Weights of a small transformer language model.
Architecture: LayerNorm before each block, learned positions, biases, tied embeddings.
Each number is 500 + 25 x the weight over its row's rms, rounded and kept within 0 to 999. Layers, rows and columns count from 0. Numbers have three digits each. The size before them is the row's rms in percent of the matrix's.

# layer 6 attention value, 96x96, rms 0.0827, rows 74-95, columns 0-95
094:548527508519526518464475535462534477442497488521504471537490523498502520520479510504467495497521474493507520453491514469486481499503485506474502545502507539530500496521512505448505485531499479496475484446534494491507496513427481549507515485515567465488488477542509502502519523510521514502
087:455498509497501493490517535494481478521525512520523528484527526481507480480540491487490472547503472505533468507508496527486478489494506519474508513486494523494542506494555528511464487520510443461461526497486502493526472518481521498448481517466459443477523521562516492502490553493486529532
089:564495492519480492534473499518499494490517504485484442501535546514481528492486502469539484508500519477473541489516470528486547522506520467485482480512488510491518523471470535527518518492478542452488507491487517528419523503529567527496497530502501505469491514477487504493514534477498487494
082:475532501537531466494508532484514499471523491514520466486504442504483500538468532468511529520533521482488495501536515472526503535503525559472493538502480513487494448499476469540505500488460478459514483509500484512516483506494511504483529452496494479510500470516509521557438520483467521484
090:488530512504515482470514499470491474519490512466486488489504460533486522538501509496536481511548512486490498526433539545479532494522469494493513529525473520474502470512455466480484522425544518495521488470525517499447502504489501506507466509478480498552497502493507497535510488535539521514
087:561514462528509488488524554498533512515485480494487498486525492510481463506450519488544508525452498496477533477545495477499512485529451488494464496503490456492523506528487533531509479512504493521548491495522485500524525482496509498475524507521464471506512563521497525475546453501499496541
095:421491476524481494508528470458499521484490564495496480484462493517513515527514508448520468458503505523512533488491500538471531513483501501515499483490509522508526466503496535505485470477515535497492517500484550501498503486501494549485509475455508512555501461460525544512506458534493501497
082:495506474497540487511504488501508498478519471478498496489514487487521503504497552519445467555515541477497464520512487483485502444513511465538526468524507485522477457498521501516499477517469490456516448489461521526481495532481478546494524462516476553514509492523543502517521515548500525500
105:504479500521489452491464498492490507468506520509539490518513499500513516469519479464580457526468502490512487516501523521548519503493494470505492523463515498536472540495437540521490528514481498489496507481504535499500478482487544508492503517558493480496434497455485481534508503469518524479
082:525438526512499493499510478512519460499477539516500520482491481484528502516519494470506498495509510503483488489560520523481463470494518498511540515486499542482511482459474534525488472456513447515515483505501473451473490543548505480472462502496503509526457463496553467527528515511481518473
092:455468456526503466477507483482512527475491508494488501536508480548488518537464488501456534473500520513486489496500516521510515501496475498502517495501547500517507519473491485548497500505520558564465489527492503506519482547526514493472554506471456466495477491522495459499485483516558505463
094:484504551499506491496510479478521499542552486492465525493521527492459519460502502508518491517470516522519511532490532473509530537531460534518498477549487513500518490495492507497500528516525478457508528514489489511459544510485504523514460490506443462514464463501476487480516491447460480547
089:546497519505506526532532493531511481518502502501515485501475466541504534518493508513532499483512512522526530520496505493517512527497510484524506482485508504507519471502476484450467521536548490494472463468489577545441458502511489488432502493494488489510504471493499444503499492540513450498
093:499493496553491531520555509500455506502476485483515485502488564502480480501515531523539442514517507505498532538488515451523482511504513436503477471528493507531514501480490499497486519473504524522492540463468486530506504509477520515465496452476507506482488499451485492442477512492523538497
089:524493526458521463470542441523496505464512535514487516451489484505492512535437474515498502500519480494464437508457491480535479516497494554498483482477498547502480485497482500526489483512545518491490544481520497516508490522502461510487477540462516528508479506523501505494495525504502489551
090:494523535495506472481503456492493470509492505569500493478535515475532508490472541496497470492490477527454495527519462480465560493492515480535470475488494485465453522488528487495514484566512507512514494528544491483469509513494457508492475506451482489544511467518505507515479536485513493479
099:519509566507497444521503496513495507505513552462514480511498490501483487494509490508474466504539499542507537443517506472486512510466516540478503496507498522468484491489484536526457496500524468516524486515477511508504563488543488515475500513490488490520446431483472508482523479537517534505
098:478491485496511463507457504537474496530489483497502467498497499529510497516530517500511480513509528492511484542565544492458492509517517448422522542477516488483547520510490481492494503503468542507448533552488531479478500503522510511496534490525502490517510460528496525492509532458496505479
095:502487481484533526468471544507487474521487485530479493484492524559524501554495491482487563471502550469514417539482488503531480488511473470504486493503515490504500489509514478463464502496480517451487507512478511489513504490501460488491497522459514520538516487500559499478511519507522531520
091:507493528494544519515509499469487501490489518501477527487512500471529471487508463512482512513497513533471489465507495527507481486529522511495478509473471457538460524521495529493460558463512527506509466476488497510488510509489491478501496494430489476507554453439530515496558479547528490514
093:466542503494510472474480486497447480439495541515500525494504482545533492537533470489494505526473478510542459554478485450471492543471503463540491540493485504494548499531519502501517473476536504498490510512472480518502506491489523488517511479462504472504546505517509541523496473490501485496
097:503526507481490543498487470472469549514495492499518461525492451513484505494513496516499494512521540461501532489443524564482490544483476459515487488514515500526487500520518492495516534516515479497499535516535472530461532513519544490494476511496481554464461495452542476507471489493492514528
# layer 6 attention output (transposed), 96x96, rms 0.0587, rows 74-95, columns 0-95
100:525542462517474482470479488456513483461486512544528504481486480503507507553488487540486512509479494495473480518492514502501493527546524517502489564493496522491550497514456518513468503467493512493486474535514546513542462491494460430481517492514487519486478506502534513491530500528471494464
104:523444529489499466490521508523498457518527488502528525485507527469525505460524502499524493506479465530519460514542490489497466499529522522492484472553465518494511522479549490468470501502479447508489520511486480537529500479505510498462475513500492444494459460540544521480521528494519522500
101:460439495523515499483503512525550496502523495477459478477477487484515479457501554487522453501484514476488559533545527523529502502516499502456510512499511489485533515495516453537490529498504496530517492530523485481454505475469482502493493511517509539500480525511535518449516475494484475458
103:495501527535548502486471505489493532485479496494527507513531490504531510517490515495475529566538495498501479495512514468527482453511497523466510485493475504473516504500540526481503440489476540503481508468459462498463504483536522493442541523470511506481509497536520439507512449523486495489
096:495495494497484475527482502545513564463498498483526523456456468548514484490472488491486505472492526483481517472446480514547481511511524533493543493499554514526511513528481512513473477490450522507501499521467481529491488531522514499493502490464497465533509489495525517476511487536468448536
106:479507514474486496499477535486493527479467460485545479545507487493532459475474472498507494531501472530472503431496470518499521518497508505510525535526518474495507499499532476473512546525510473522497508462518536483517526479465510477469483523468544569543483500472521482538488498505505493475
098:452455483577497482485492531534478519509494501506486522455469495501491543514509488435483483526493517482511483521508493519499490542501532496556524479528505485454495500524462524552517487451542485504478520481487492499486536518522464532506497487490498527467483485496525512454492501511500493509
104:541490523544450501494518492486503520513495509492485473460516497518505552506491521508517533443498487483511454489532513466480526496510459501500510487504519455524460522514520517492529518507514535517519466525441516498516517527499522479488557485463520514492447463497476470516477513490503500444
109:517464542497469512484520492483507487472527522525472490522514449505464476463494524512490511572491507515508498509498500498531486520491475488479487509529526530513513488529476480507472486486509507547500485502464464497474553481510488479533431481499468478547505484578496512526514502495500536483
101:511492506510512458514506516490500476540523531470507484523494520522472463551503540480467534514529514502459525518503535494488466477500506501520545556490484498506463543533528471524486483473484462494503477513486527486527459464521489542510476483476471501509544471469465465462519480504494524496
104:485487476492525448529502487490483497464483553474543503489511468527482510532551511500494456451548512512507478504501519524498498508474500524500505500493490501524520436509494469495529500458460520513504499498503497511492498483492495540479496478470540475496484459559528544523460536503543526496
100:506490537468456515484513510518542494521568430456468460491497533499439472500495505495489508501491477511480500492487492543522465462533518505503517490509480504500513487517523500501498470509515507479524496471544466456531477498496514473491481504489546496476501533538487512491517540546504490536
101:518497538468512488495547500490508516519469512459481567524503519514537499482513511527433509490473462495533511533473464476504458455473494502497484497485522473508514458533472500485483506503527499540485421485503511505498477513504488526478463528526535496495544513520504514493482489492512514527
101:512480533444477531467476513489500525522553508488493502498515464492493480515476485464513503459542575512507498506470499488540526480480488507535494493501508481533564492511487458475455537521523505485474485538489478471520493506468489518488478514533514469523532499501517474466516487520528479474
108:524531501480516494450443538514507515469460503455507486470495489506554496512476524472480498461476490502484532523517521500508442485495453496484487496523502476528496555447491534517490497512487506487493509482527519506492492524483496516517520470499474500523530530539493523520470534535554515463
106:524467506467511496533519467524488518475466522495484507503491542513483483509475499520508530467548449526483456504521476485502461482518531487541509501487499522467486510426484517516496466506519502490516511519534491444540512529506517545497483477497526526509521501506506488486553515445461499520
104:503520528531475473531497505482497496521462527442516451480490520505505523510507527454514437498504507527508535431537501484476486480471524531468482529515489492525520499483489515536492500488537536503502524505511511533485476529503471491493478464536517474501471497519472521541500455527462511520
100:461509521513493500492455514480488501540511498466457525471519501527548486556521517517465484503529492511530478515481492517480550480500491529505503503440505519482526505532478512483489499522453457516558503494485475483486522509506467490515493520474515470533473483531537494499510493502511424477
108:493494472441540494471543534542494514513505494472535527518489502494521513539516499498482496467471526491513465504457514502520459526470495457476466479453516500500472499537483492488476513501488531520530537477479508520571469505466498498562529491482514513513494503515516528476491497459491499477
090:511538483455442525519531519514537493537493532496493518506508453465522509501474512474487470488545523488510490497538507495529469512467493481538543481521470545480466491485454473498504474513538500501532461507513502502502457461493534498530494490467507474492502536502483555497480478531480511499
102:509489542515447516469514528511499514518487490542499547459507492466502515516522505507508461506474479481494501532468542494489462515483532495537512513497481480513494481502512520496490486495512517471444516480471462479493517511460515476567552530442522507536507495533526491491469499481461484525
111:508484514507489527490504483481516494510485517482552541499431515467518515491502523493508546508483511514505529490500502476521483486435492443506535529518489455467474463509470475499501519482508514540522502539529517485474494496558531444511520471528492495480502501509478481520471494521518454532
# layer 6 MLP up, 512x96, rms 0.123, rows 0-50, columns 0-95
113:475517480517483507529536452554528506501514498471475547501521486484525525531491531539524478552457495482434500482539502485484501517495465504526505510523493488499499494527525538541473510513493475441499472513462509517495494470528511462463502507463463503492492493498536502514479489472464508486
101:530501535488538492519553482479537490526506473506480504501511486504517473493514487515499501516557484432511502495455455502469501526489455528514497487473487520455497443507496475508515520520506492511461532498465495491518481483516531451526507532488507474511531541487535466502490465541501464507
105:484491473547497505495477512527486510515501507539474535535527513463516531492500490476464505495485474502516530483507501499475530484515506466485476517511496491485548512497534507491555488451494488496512510449499521499508441487454454474539482478446519487525524485509521533565482546507512509493
098:546495496500489492488486482461546525488496520471494520518492514515499449455476528493491464497489485497457488540497544498517444478493523531484503488496518471484569538485501473464488486534493506531500496508455540501532474504524512487542517492495502518513508488541494481514510507552532518446
091:481506466492518518509465518496523528478509515513507530467487467496522481502503490515489530501496503481525492516492510516463504511545519467458502551466487491499543531508528505563450547514468464501512481495540521481493533466481502468515486507511454494513515499511531505431520521502467465455
115:462524489489490521511498518530519461508472465489501512520508499482527462506520480515458521512457502549522538483528478509482496494493507462484530494499555519528492478481535503508525521470484506522438515476529477526531466518468511511482521460457510464481519483464472532526553516512500468517
091:493477468492516476493489507516483510525502499474503487501501492454498511504498469528509521469515518534523505488520466501498491449498512467523548521485568501490554512498534517487507451562560485496485482467491450481485516468515539521479491459468504517496452525512530512477539490520505490508
086:463502523459520546497488490502474523474480488513516466525516489533488513515479503501480497498491488489496503557509478524472438486514489526480502482492472497507512480503503466446531503495547489527514514477518528548455469481515440517537437518508484465499539503489489513521511506497534503550
107:523504501453509499487519481469524522556494501495441519500509497504498512497522498496512460508514504516474461529506496520430508469520470491519501488481485519485542461456498483523474532482526501519478485542508530503514466447486465503498477511477558510517473474510522545482502513494540463532
094:498537515496471511516507482508574523477497489504519468558469484504559496486516469547469494536476442490515501562500494529484483525491440493484514494509497534478490473493545506489508467506512505510489489486453506492496491531515505518486498490535516531509473524494485536516486511455505476472
095:525511509482526471479468515508509458553488495485465503522537546500487518460533493509501558470542522508525535544486475522494473501505496475471496509515480545470494492466558505467495501485528516524513485469478494484483477441540536514497512467498512473499488491476515543470483508475510503480
101:478511508530540484501558506487518508499496476496496497456486458522527455502503456458544505501455486530475531487508500499444526458485494479482489521506507500548506516514490483511485474506483497500508513522496533509505534519450482542535526519492484520510474498499526468451495489500498569540
097:510472524532492560495484485494504482524519520459528532475506515505536495512504471545482510505497509541494455489535459466497506498503474473541490514539472456471529545464463507513512466525518507527476457543495484465478544502489510514492463510503503471539493469529519483502480519503533486499
100:501502481505518533504462508510516464511490491522511513499526477489531502497519494514518443480522481467473514538546562528504573489508498449492513478422456503483446516515493483469503502515450494484492512478496478513490510496485535483516525462530496496513503516545527496499488515491480493480
102:489508544460535499534527534524515508513501456487506504469467495531492526534524500532503498534500478449490502478541531515501494473519540528523499489463482506494517450541466505470508481514479533520495529533528505464497515483485524451471469519486466503514501489455457503509443479504515497492
096:506493492453443508532474472497521432520514524466460496510471563507515548507505495527500501487536486492498476491529479468533490514445479495521486549481505533511511491485466470471494466506503503491514473515441503497490503517526489511500524513510527515492480529529507493504485524541474542529
109:495506479511523462460508484495522532515531512514492532502532528478494510507503513496488481457476523531480472517550500459477543538489491441532531485533464483454521525520500486495506489485522465509524519487511461521495455466488497497515532531510496449504513479511479487563482543470492487491
097:484567483584530528487510479463490486543480489510521481525523547494494488518516504531504523489471526473465474498477495522506473487509524512536457495486473479480513497534498517519441491436495512528496515510473481519513494489476446503492506515508542484499536493496489487551498484497504496496
119:502513512493555508506534478514484476527473492495480506501524476450508456509535502509554482513469512486513528533477457467509479516482471518479499491520470486488487469482581520451545533501507479517517518507488488529510465491511523491479488514492522459517472524488497506533458503502507470556
086:458481474540484478500474522506486511483560493509481555483503511467501478495506524448490506525539522508493515567495487489512495438475519506501474499520493506487491473499533478484477455498514486521489475521504487482474490510555526518479539483524493492503547481506520504489552515480560504525
095:552509481483524489489465486507481515499498471490523478537490505479534516472513518478494527509493443539537498509540511514534431468486514458550481515516504478515475534510517477494503470535472528526480514497498498501505493544509461508464505528473423495489480531503518479517474524515509496506
105:505520534549532478529499483483516463446485494474496491493486519523511488491483496494488539522536534493490505463527445493481510485511517501496546481515490486491487503494520472510535508523477531514480505518530533532484465482468497448461515505500566505492486495467481486530495471547473463558
100:522473508549507538474476454526507425508487573497460539467500528480499490504538506533486503548509509437489500479502522477488483508485450482484483467500520515509489512523502488517505511470485537509506507520513530491468516472487495503536519503519492462498520508495501494515507515467443519494
101:475488503522499476520525496541533514500496522502489528488470508545473490470478515457461477485514533503496482526548482496503518483507479444526599518470497456462473546485513509520507505488510493523509532535500480491509498534493476458543491488484512505483508471499453509488481487530486496497
094:502483519543528484508486499496475475530501483491472489497503472515493534490509519481524504521474464436481479520464522509481511490505538510511508513476507481482461470500524534483484516550538496527534531506510518528512503487488562479502532482443438517469456459489547511515518504522524473499
095:518507503487501500490510501506505490472510443478486498478519475503453502482482515478516555520474477545473488468511540512475434512501508480507514474436533543525498518483500464504517492469534534521545533532534491535494494481490515476503526470480520501510501513502504481507490566513533499540
104:448505480495511498516464475495530503473482469481522502498565530523476470485512509450485489495522482496470513532520523496481450466508491550524521520534526510496483520531520495486533490459506490473424517514505522472495485492487489506520478459528500512524480495484509514491493545558520482530
093:517474490506548528519537508490515529552456441514519492531489483454477521491508505510560472503449487499519489452492538511504478492520515520510520492494500493521478513480520499455438473536521511462545492489485461442506526473503516515503501491494484482478482510510521506485486496495515516537
101:530515504501496513497557453508489484490504551500478484475556497551465515516494495509522536490482471483483467493453483491488532526525460549492506485502536502480502485468496524489512502491522494459503520490474510520437502506474506469510442540485484497517494478492531528499515498491448533533
102:511527458544494525480488505542498503522520557479470481530493530473508496456528506468532504472472503529523457486507468507494476527505474561496509503508526480530478452471535492493470496492485503485513495475464476542470541472472523485482501486538507502538528529526524514467503487498514469480
098:482536491456517522506481438492539488544486473478506480525474540492499496495507524522559506480500500482518536520494565513479472455518498488490518537497503462471452499509519511490489497477482474514485493494525508485464502562514526438479489498519507526475492500537531504520491497527492504464
113:523478473484493497514485485504497499478484487504483473497491524505550495483521522540484518522431465493509495528566468527523517504497473487456438480470483509475488519504537554519527486502440476532498505496463510480528496492511474461527532482513502520484501538524514501505497532469532513472
091:536463510501529474507503486476501537530493523533475521515533491459512498497458471483444484517481496520535492479532557457455506512486465476517498477515491498448502511506489527478519488491482506512533512561522473485464513490472470481534434510525489523487486537514500492514487500485533511516
104:499538521467502525538529492472488524489429540480480486533497486515493503522538489507489502538529525495508475513487488516484519492499526480521516491484498479452515496489474519441485533522505519504502474513491491509479558507495508480439470482491459532498475484482530452557532494522512533508
098:493501532523550475523448487472492511521518530533499491521499506541487436487519481459495556508478512503483515493506484501457492557477504482493499528540479486450485514508452472512496543513500517469503475473535514510513458493497512488491535508498510460514489483521510506504489446475522488543
101:525563514546522513495502462469497516477520527492529500496488498462480523498497502528547549465489476543492518471541499486474537481492509498513466516529534520523506502473498508463509453487508528516492492482523495485482482541537503502468455474508466448483495469482489465495491530522547515485
089:535511492487511514487536485508469512528494502480504506517516489485515493454455465503476515541454522507478513480526481515501471526487511488527514511474472477483521468567503490524483485482460499505513564506554542507520485475511524492468554491484468524526484477563511476505471475496483519523
117:480544494512485498528502511437540533548529478491496484490534545493486532537498467477530515472468475498563453487543481484508533463507504523495528500510511505495471525511496491493502518480494494501487485452472514509525479490527496477511479503497479463495458511459482452474499476516538522467
090:464490535548550528489482506450455515523478466522475521524519483518485520483510492515473490534502491522520454477494487515463507474476494500550503499507486488440501509517476497492518492463470518512498516459474470557486548527481491504508480505481476510501534481523507473520508548519499551510
113:493468487528551531487523471510470502487483495504495529502506463456530458527491531491544482541479511456485509488485529479492469478491519512533502497514490484500532525440556506495565505457489498470491490496491490491488494510494512443502514471479517492491507537517478491569498503517535505519
102:544491487469526517546530501447521515510506530457522465526508499497497496505519466507559525495502498509499527528473494513512507471515505450487508496481518499536481518483463520517454511513521501505518522496491541468517491446497534447461500500501521478469526495467464485522490441499507542478
105:485559535497501528511478475486503525527522481534517511515477524542494450522501492490482539464515522441492503484472509505514518470497484491524511498518477484462470524550512530506490505511474477498455531510515483445453484527511474514495493494454508478523479525483488518472482504484551529545
105:478486514494498520462468456494525505508478461481552532488491521479464479523490498480492514505523480496512488446474470534543480516500514485508537481492520517474460488520523541494496469552468556506469482495535488489526493515519494532442468473476494500544485506500520509524503512494497560497
098:506461497471513525557477469505506500456484478486474538497488492546458503500465457470489514496507475526545514496551483510487498511519531499493491509503477494493445484505496506499525525479493516469538474527514534490567515488482519456497487526533491487493493476498462511534455499482557507513
104:540470533481543511506513524440513520462502459487530507513553501520474486495521482500488450506477485453489511476482521498545517537518507511486501515438528492501537518508506543493501487520503466498524517508511465522502514499526489450517479499510512445558488494474484511496487523516517497455
096:504480504484506499496510508487485498504505532504499524506540509496461461437495495546468506536469490500441554458485518531508487503496545506490537534521547476534488511509549498517469491484502541520457471517481531528460512485528478504534487473493493529489476485511441505511473509480501508505
092:486503504477496459461517504530492496453527513481498505480470461469522538492488508522515529498505542533503484487494531516498530502491460522483545484524493500528487528470528470509451515467462495491473453448482492507471523489494499535512478502511517532521497554526498467515521505482463550550
094:512468495496507486522520508501475504464527495494496484518491500492500513467513472476499501529540513477455518528565527541548496471481501541509495485499526514504473496526510469450506497520516496475473482508460504486490585510512507564484501515551461493460495503499498465472495506537515533498
100:484484518480573541494494505480503495475466476535481471509488508486543469510488515478473493535471503496478507506494485502493527553451500523528495515483496463520495531497460468553495506455472505466501542511513576485531511485518496486480521518506494482510505474543489463523495532531505478505
095:546530494503517533531496492519551491427476522469471531503449460493458484502499504509511458491535475524560489474534524509494481489532491494521513478480496454532460497513507489512481499499498483465505523535485499531509469539523466511511477531511529503461514490522528470506488523512506505491
090:507514491493498490507482533499504523508463482492474458490458485505456461485469504481462496514501508500487469478494529504557504513528491497515530487537517480543518526499510508490506523498471520527492467458494533517494493500504505534471516452529451512511504557560495466495437532509512471543
# layer 6 MLP down (transposed), 512x96, rms 0.0162, rows 0-49, columns 0-95
122:517498489498522477502487508453500510510490520508472474465493482465468515461515494506488491500525511491554517509501485517511508498477514524447495512533491520513495496511453485490485496474510407559514503496589493483462460514498508455543499518534547501497515501513513509477505522506509505498
103:502473512503479472507503514507497511475473486481485468490481508487500497496489524452517499481503473500537526467503538501481472508513504483481515518531504504572426493498515539515521511491498484536494503513520486501500450457481550501511499449459531491533563492505476463512543543514502532517
105:494522509515538522519519479486536470485482518487523511611530525504443497498510462500517477475509519511482491529469509512477504498509535529453498495489508445478516516463491465495452517489508536505479509510489525505455489463502520486491513498511521511518513512500484496529503442475515520498
096:507517515485485445508514521491504473559492476512528519516497512531462516459531493523544506532486493486511545517494498525489492507476453505520501548516493500516521522494486516501487493454495465512490516514503473466495411479485493496512480493446538520507488511478531493507522474481546510449
088:552474522493544505492450481536501519508496468490515440492497529502517509460487490488542524503494500441547497512511481520496474518519504456519509507530492497529464514472493515477482513473472521483476470450495492489494468527492557498510487494522511506454462518508515498536516509523526558501
112:489503492437480499520504484472479501518484506517483501549510479491499464524496512458542496476542455580524496499455510520496478472543473526490519520541520520532500548499475506503504517515526496475498497486500518454508473469515513461502505491457519538512465476517508506493452499519497530503
082:503502470503473478469492509451452486531498527490536487484517460479562496511521496482539541525564493539480539483489546505529502491466503499505501520489492521479538470511501531476498497530526509513532530471459486547525504503454486515524513448465482492514502477502508491472480499519512484488
093:545504494482522439541493513518493514497485515469475510504488489461492499490479528481547529465518457481479525453537503521499522456514517512508528448512514519493520530478521577508499501499461490479494500486437490488527492520562479513479521494467494472514507469501512495494504485526488482504
121:465534524525503522447509488473491506504452490520530503497559523508498489517475548525473484479517506437515470471520530496514515521512530493480470519517500492447458521506532513472501487496469477529517497454497516514466487522528508490505514500481483459517521530535499455508536485476498496449
102:509495510519479458530514484541512480479496462446493512492530504516538473475470493466508554536522507488508496477493525499500495526515493535481498502464517530515451496453498517500458486478536523514484511524474506489488487481556492528448492495478515515475513504492483480522548520512427531513
088:493512494517499531459500493487502469500502514463534472472490490466512538486516473481505535476522503515453446509535489502550538508446512515537475525475531512486491482519512517498490519554460487541450457495522519541522486489481520485508465524472473516487506541519525510529504504478472525494
077:490489501512507543517517482486507479464524497507507490523462473488542484498519455480537506525497472492493507509523505464522506471436484495521475495479473505495516460536522462475480507511485528536542527472453489517496541533463494540479485514529454506508515554494505544516490482527543509530
093:477499518478475462513486511441498516482503530513553521495471500524524460463484519493488510506472467561546514471457518504533490475536543478480477483522499523570488530507494519498480526503495467492507460474501513483491504488496503495497549485444507512500529474518520508487469474530500501477
122:543552507507496512484517511513509490476518485458526509477498507493501439478492533475506511481467479514557511528470475493537427495509474544488458467547513456493490523537510481489463515477534500485507518514531492518456511513510473522518497501531546489450511481479495502510490507511506514491
072:440523504511441522538497503514529491484487463520521476522443540464507534505521436498510491500469479530474485473491517511513487520488486535472504546485466509513511504540535513514516481486494515527516529489487509496495517510449528496515475481477484508490517538488495522551483489484512529447
079:479464519475462506521524515490535557524506478521527521495524485525506488499454527489451477518522536543514485473518518536527486510550509514511475477519491536456504517450537470512472506515508485462528512497467510498473523465474517509492526468477463475525507462511485473471488522496513466490
118:464541533531515538504511520520521541478480509492489485527519494526512462495529506516501511481515523446487513479495438510475513452486514552478489469525518479511499476542479510507478468471508528507483489471426478485466529502515507489519551520468525529505516509485490475510477493529537492485
094:506518517459536458522533495490462483455458511500486466529517522515514473477531478512507514506508476491514484518518516494534447476486504497471486441522520512514496517530561496489495547461485438470502507497463501492469534527526507537504489507456504495544498495498525502476497521483525523474
133:480541441506482471496500494519480455496482520522507511495519504477479506503474504517514506483515472528485513483535466488525478485497495535483514476511519553480527466480457475511509478450505530464539485453568490498521453476504534528506481477499484530485497519532530514504463511539498538522
086:520557484520534529478526484504533507511463502475512493491523496508479495490511508480497494473471516496508475472506484480487510591464465453494497494500529511483528483504493519505513535508471480555505493489517540522476518490499484467509487489465453555478455517511485524524502544485455524489
097:514475495517524518523472505506525466521540519480455515501493516528480530536526485494486460488534539462451487502516520524520499517477513536501476504507478483459499486521486470497429518498507485459530530514507527477468524496485443528527468521502534473474491515506530514498481471484529495552
105:486504539461525492505477507536506521497514518455519514492500482516531470511515497493528475513555521460488505445492503472519440492536535502533528509499459503491467505469530531500511509504502527514531456467452495483544467507522498503506524435488472469501494484468490514455493516501489522517
089:486473500495484453493518492540503496492461545513590499502501519521527472462487464481483500524494575519522506468449501523492489499528505439512490521450504503514476508516534505514517524474498521477514514505485531467510520482447527513509512501509507500502505476476494465481505494521479514469
103:513487484542514497495493475500456518472475452534472518481517479456480466527524450527523509517514485497507555482540483534515572480523460501527526492487517503510523488498501517482477522499501508488540528480472474466539497516481475508490507498455540522485466484455505534486489469507509518509
088:476507501461513495521521480496511432497504469490520472509506500544491495505498480461521488513511517478478535496502506481549488477490504498529459504482511510501499505567549532442457491537508474479489503519462500492474515505495525506533500448532565504483537501458526524494517491510498463487
087:498502501484528475477516469456487486497478539514536502456493521497482490476492485484507457515479498545498514537503532529527505503552541528496489483533505566462493516501490492509462543475462492492547515500513510515523474465490476499496479534485512498476464473501532467441514532470503493529
098:503470508477476495468459457508450503504508545514477507536484491473500519490460478507513491501530517489536547495513505512460516573521476487495490484490475497511570473471454536498507538495535481511538481527521519467495481461476527490461518517494533496490515502479486530495512468504508508530
089:486500475524471472527508502466487503459502491505513525483507531534497453523500519447484493487496507500508503539501554523521504468506511453503546515501530514545477496493514523486421495505490539485508520539520481486501489445521540479472509498493521517501526501491498473519491437513500447517
099:489464469470490500495489531544475504503528454471500500494533473524516472504508513430536447518485513514535472484525515477527512460509524486475489469518480463522497533489499472473485517479531499498515468537520524530528497504504446516513502469526542511501510490498497507539490450532545483500
081:486490462534451512512515500531509481480502517479488509504423508508505509525520451498507508471495532535483451449498545489541481481507513500470535557491503514480509500480544465507548488509499497498460536477471496509497508541522499506500503500507482498496527531443526493514513504449506525507
114:492498508491504472550487532511467467458527496472517510432509509512470509516491556508501473474470497518511484478487441473507498488474517507487505507567517522518510482524502485498468491516525526443523537526513514509467495453475503538548474496483522468531485504503523545498515499494477491511
127:520502512475514503512510489531488472493489481471461519531507497525533486507503499496482485455513524460444512445457495537494481517516514437504529508469492536544484480480502517503525465519525513497450511465538466533520481496495532492509456510523466485527515511490478526492547513530531481524
088:516508499554446508501508530519460499505507544492561478503503477507496499546512507452524488490570518484485453497495454500504517504447551525491518504468495498490478525498532470511483519522484499498516505488524526472508485464486533526497485490448496520514462485505523527477496523496469500464
101:526474494495461457500481473490508538465480478499542510537462475534495480486492554511476503546475478525527511543487496527476492486514513488477517443510489450473470482517517521523530510514469533492500539483515538507464504457490538504499516497507512500511532518512492501520437461499504506476
074:484512525527469489498524485500531467486507458490526478463463509515513519488497472531537495481479488508436514524530493497569511484454521505539514496476483468474488463513516505485492479529472522506500488499473522526517497554480526542485510489512428500518480486500513495540510543457503500508
107:481499522532504510457479518520514476506553535528519504475523471495528493471514506509445485476482533486540484507472483512527454487502463503515474521515471521507551523512499507499474525519462460533526531507523500524488523485474454464481520494497470542501498483496477507434505558510500498493
070:454480509509473510528494476514503511490493490488488493472486499514494545523505448488516466499493504556446509480508539488487541512499496554511515508453515456528516469521506496478489503526516497444471566492485526485469465511444516545484476504505534486508506510461527506523505502519515511472
121:472485570514486463496507522538501527531526496472496523493538557476514500550496555494487517496502503508508496525508487520471500436486484479473514517538552458534491471534504471467512500484541450502526483507467496465487483505501500489493507518513534482480499484520488473485479462495504492474
093:513461511524468453518455507469494525528515468487539555523497513510479524513490547476512488460514511502533491494520511476472512504511480467522516498502486500472447528498483491491469514514499524513531440489484495513538469473521536533488530505552469498464519540512493494504468462516488539492
118:435515494518475476508482473462481466512500569513497511474492473485485504480470500461515456505547520481510519506502514524531507481511502496473487465508462539507500517498532509541513477430527493519514537481533543482506475480513490497465456543492520506519491518496498509499483543494470532513
096:506462533525470473464500531517520454525528494491475519515537486507519519531537532533482543550515514486509466548482512468462496500514495501490497534511473487457459473534555477478525463472474532507503533483480490481483456506509488470505480505479517511478481487536476505477489507481479491532
106:497513530508513501500514461472512501479508541506488499489548480521498533516524540488529526520510484495521502514504487455537490537435493479514460503514501535532500502506563483523472478522505509502503483455468460507484539500504521502461468535511476460504489513483494464487511440512466479455
098:489501507508507514459541569519523498484481459465489502504525486512497458474517476485521454530518549462515530486500524482532517506479492495489523509486523493510525528495519488464501513505528472531520485455492475507528534520449441497547478512505508489527514510472482526466492487480507466451
081:511486518536474526502541519498563454449509492473491499478451494481529524497507465488493525487508492542452484484513526465515522537482494533494497488486502455531562504498517487486512473533517503531497504471499503503484477529519527534484506475440465515507475500498532495496518465475503489455
117:538438471477497477512502527464489506476511461505527525492490515518487529540489459498476527494505478427493499523516475511513529527477519502519521528492487506474487509486513539532507533518485521480519530467444527479500453518548553496495530498515461490518462506461494483523491517500483507507
113:519550493442514506467527493511482519515481471495531481474529472519502487504527475492517509517523491497471517493488520515485474540521432463522478504487484474505481496494498535469517517514436529535549494513503477503535496465493472472557528502539485462501518519538515482517505488498485494454
068:476493504510483496508558457466506491506506484473485491491418510471500501512542455504468504501512501524484470494475534512537547522479536515519549460457490501461509524477485525481510484494495485525491521474508471527551475522522509500522508465527503507515489538504526492501501506448524523530
093:483511496463547511496501501508529574479502523479511530495472463503505525520501472523513501488501493463537449519490520508453542526512515496498537469502510466478487496496494530516462517479488516508522500498500491463501478450534544440503515472462554513495482513507494498514463471533499488535
078:504523505512472505500536551476532477486536521469494504524453528492492482486499452494468497469483476534422499505508493512541516526463489539507502486501473528497581508477527494502480492510493507512530504515457482502554466527490520529505480500503482463508455509485501531475513488501514486512
092:482492460491474488513469524485484471523526508516488475497486516500546511477494476487470505490459455519498481510469502479564520540474500506509489524503516515450542531479505504489553496539498508538523523484547498484456526482478540515526479520504439502480475544473496522513513470532510496481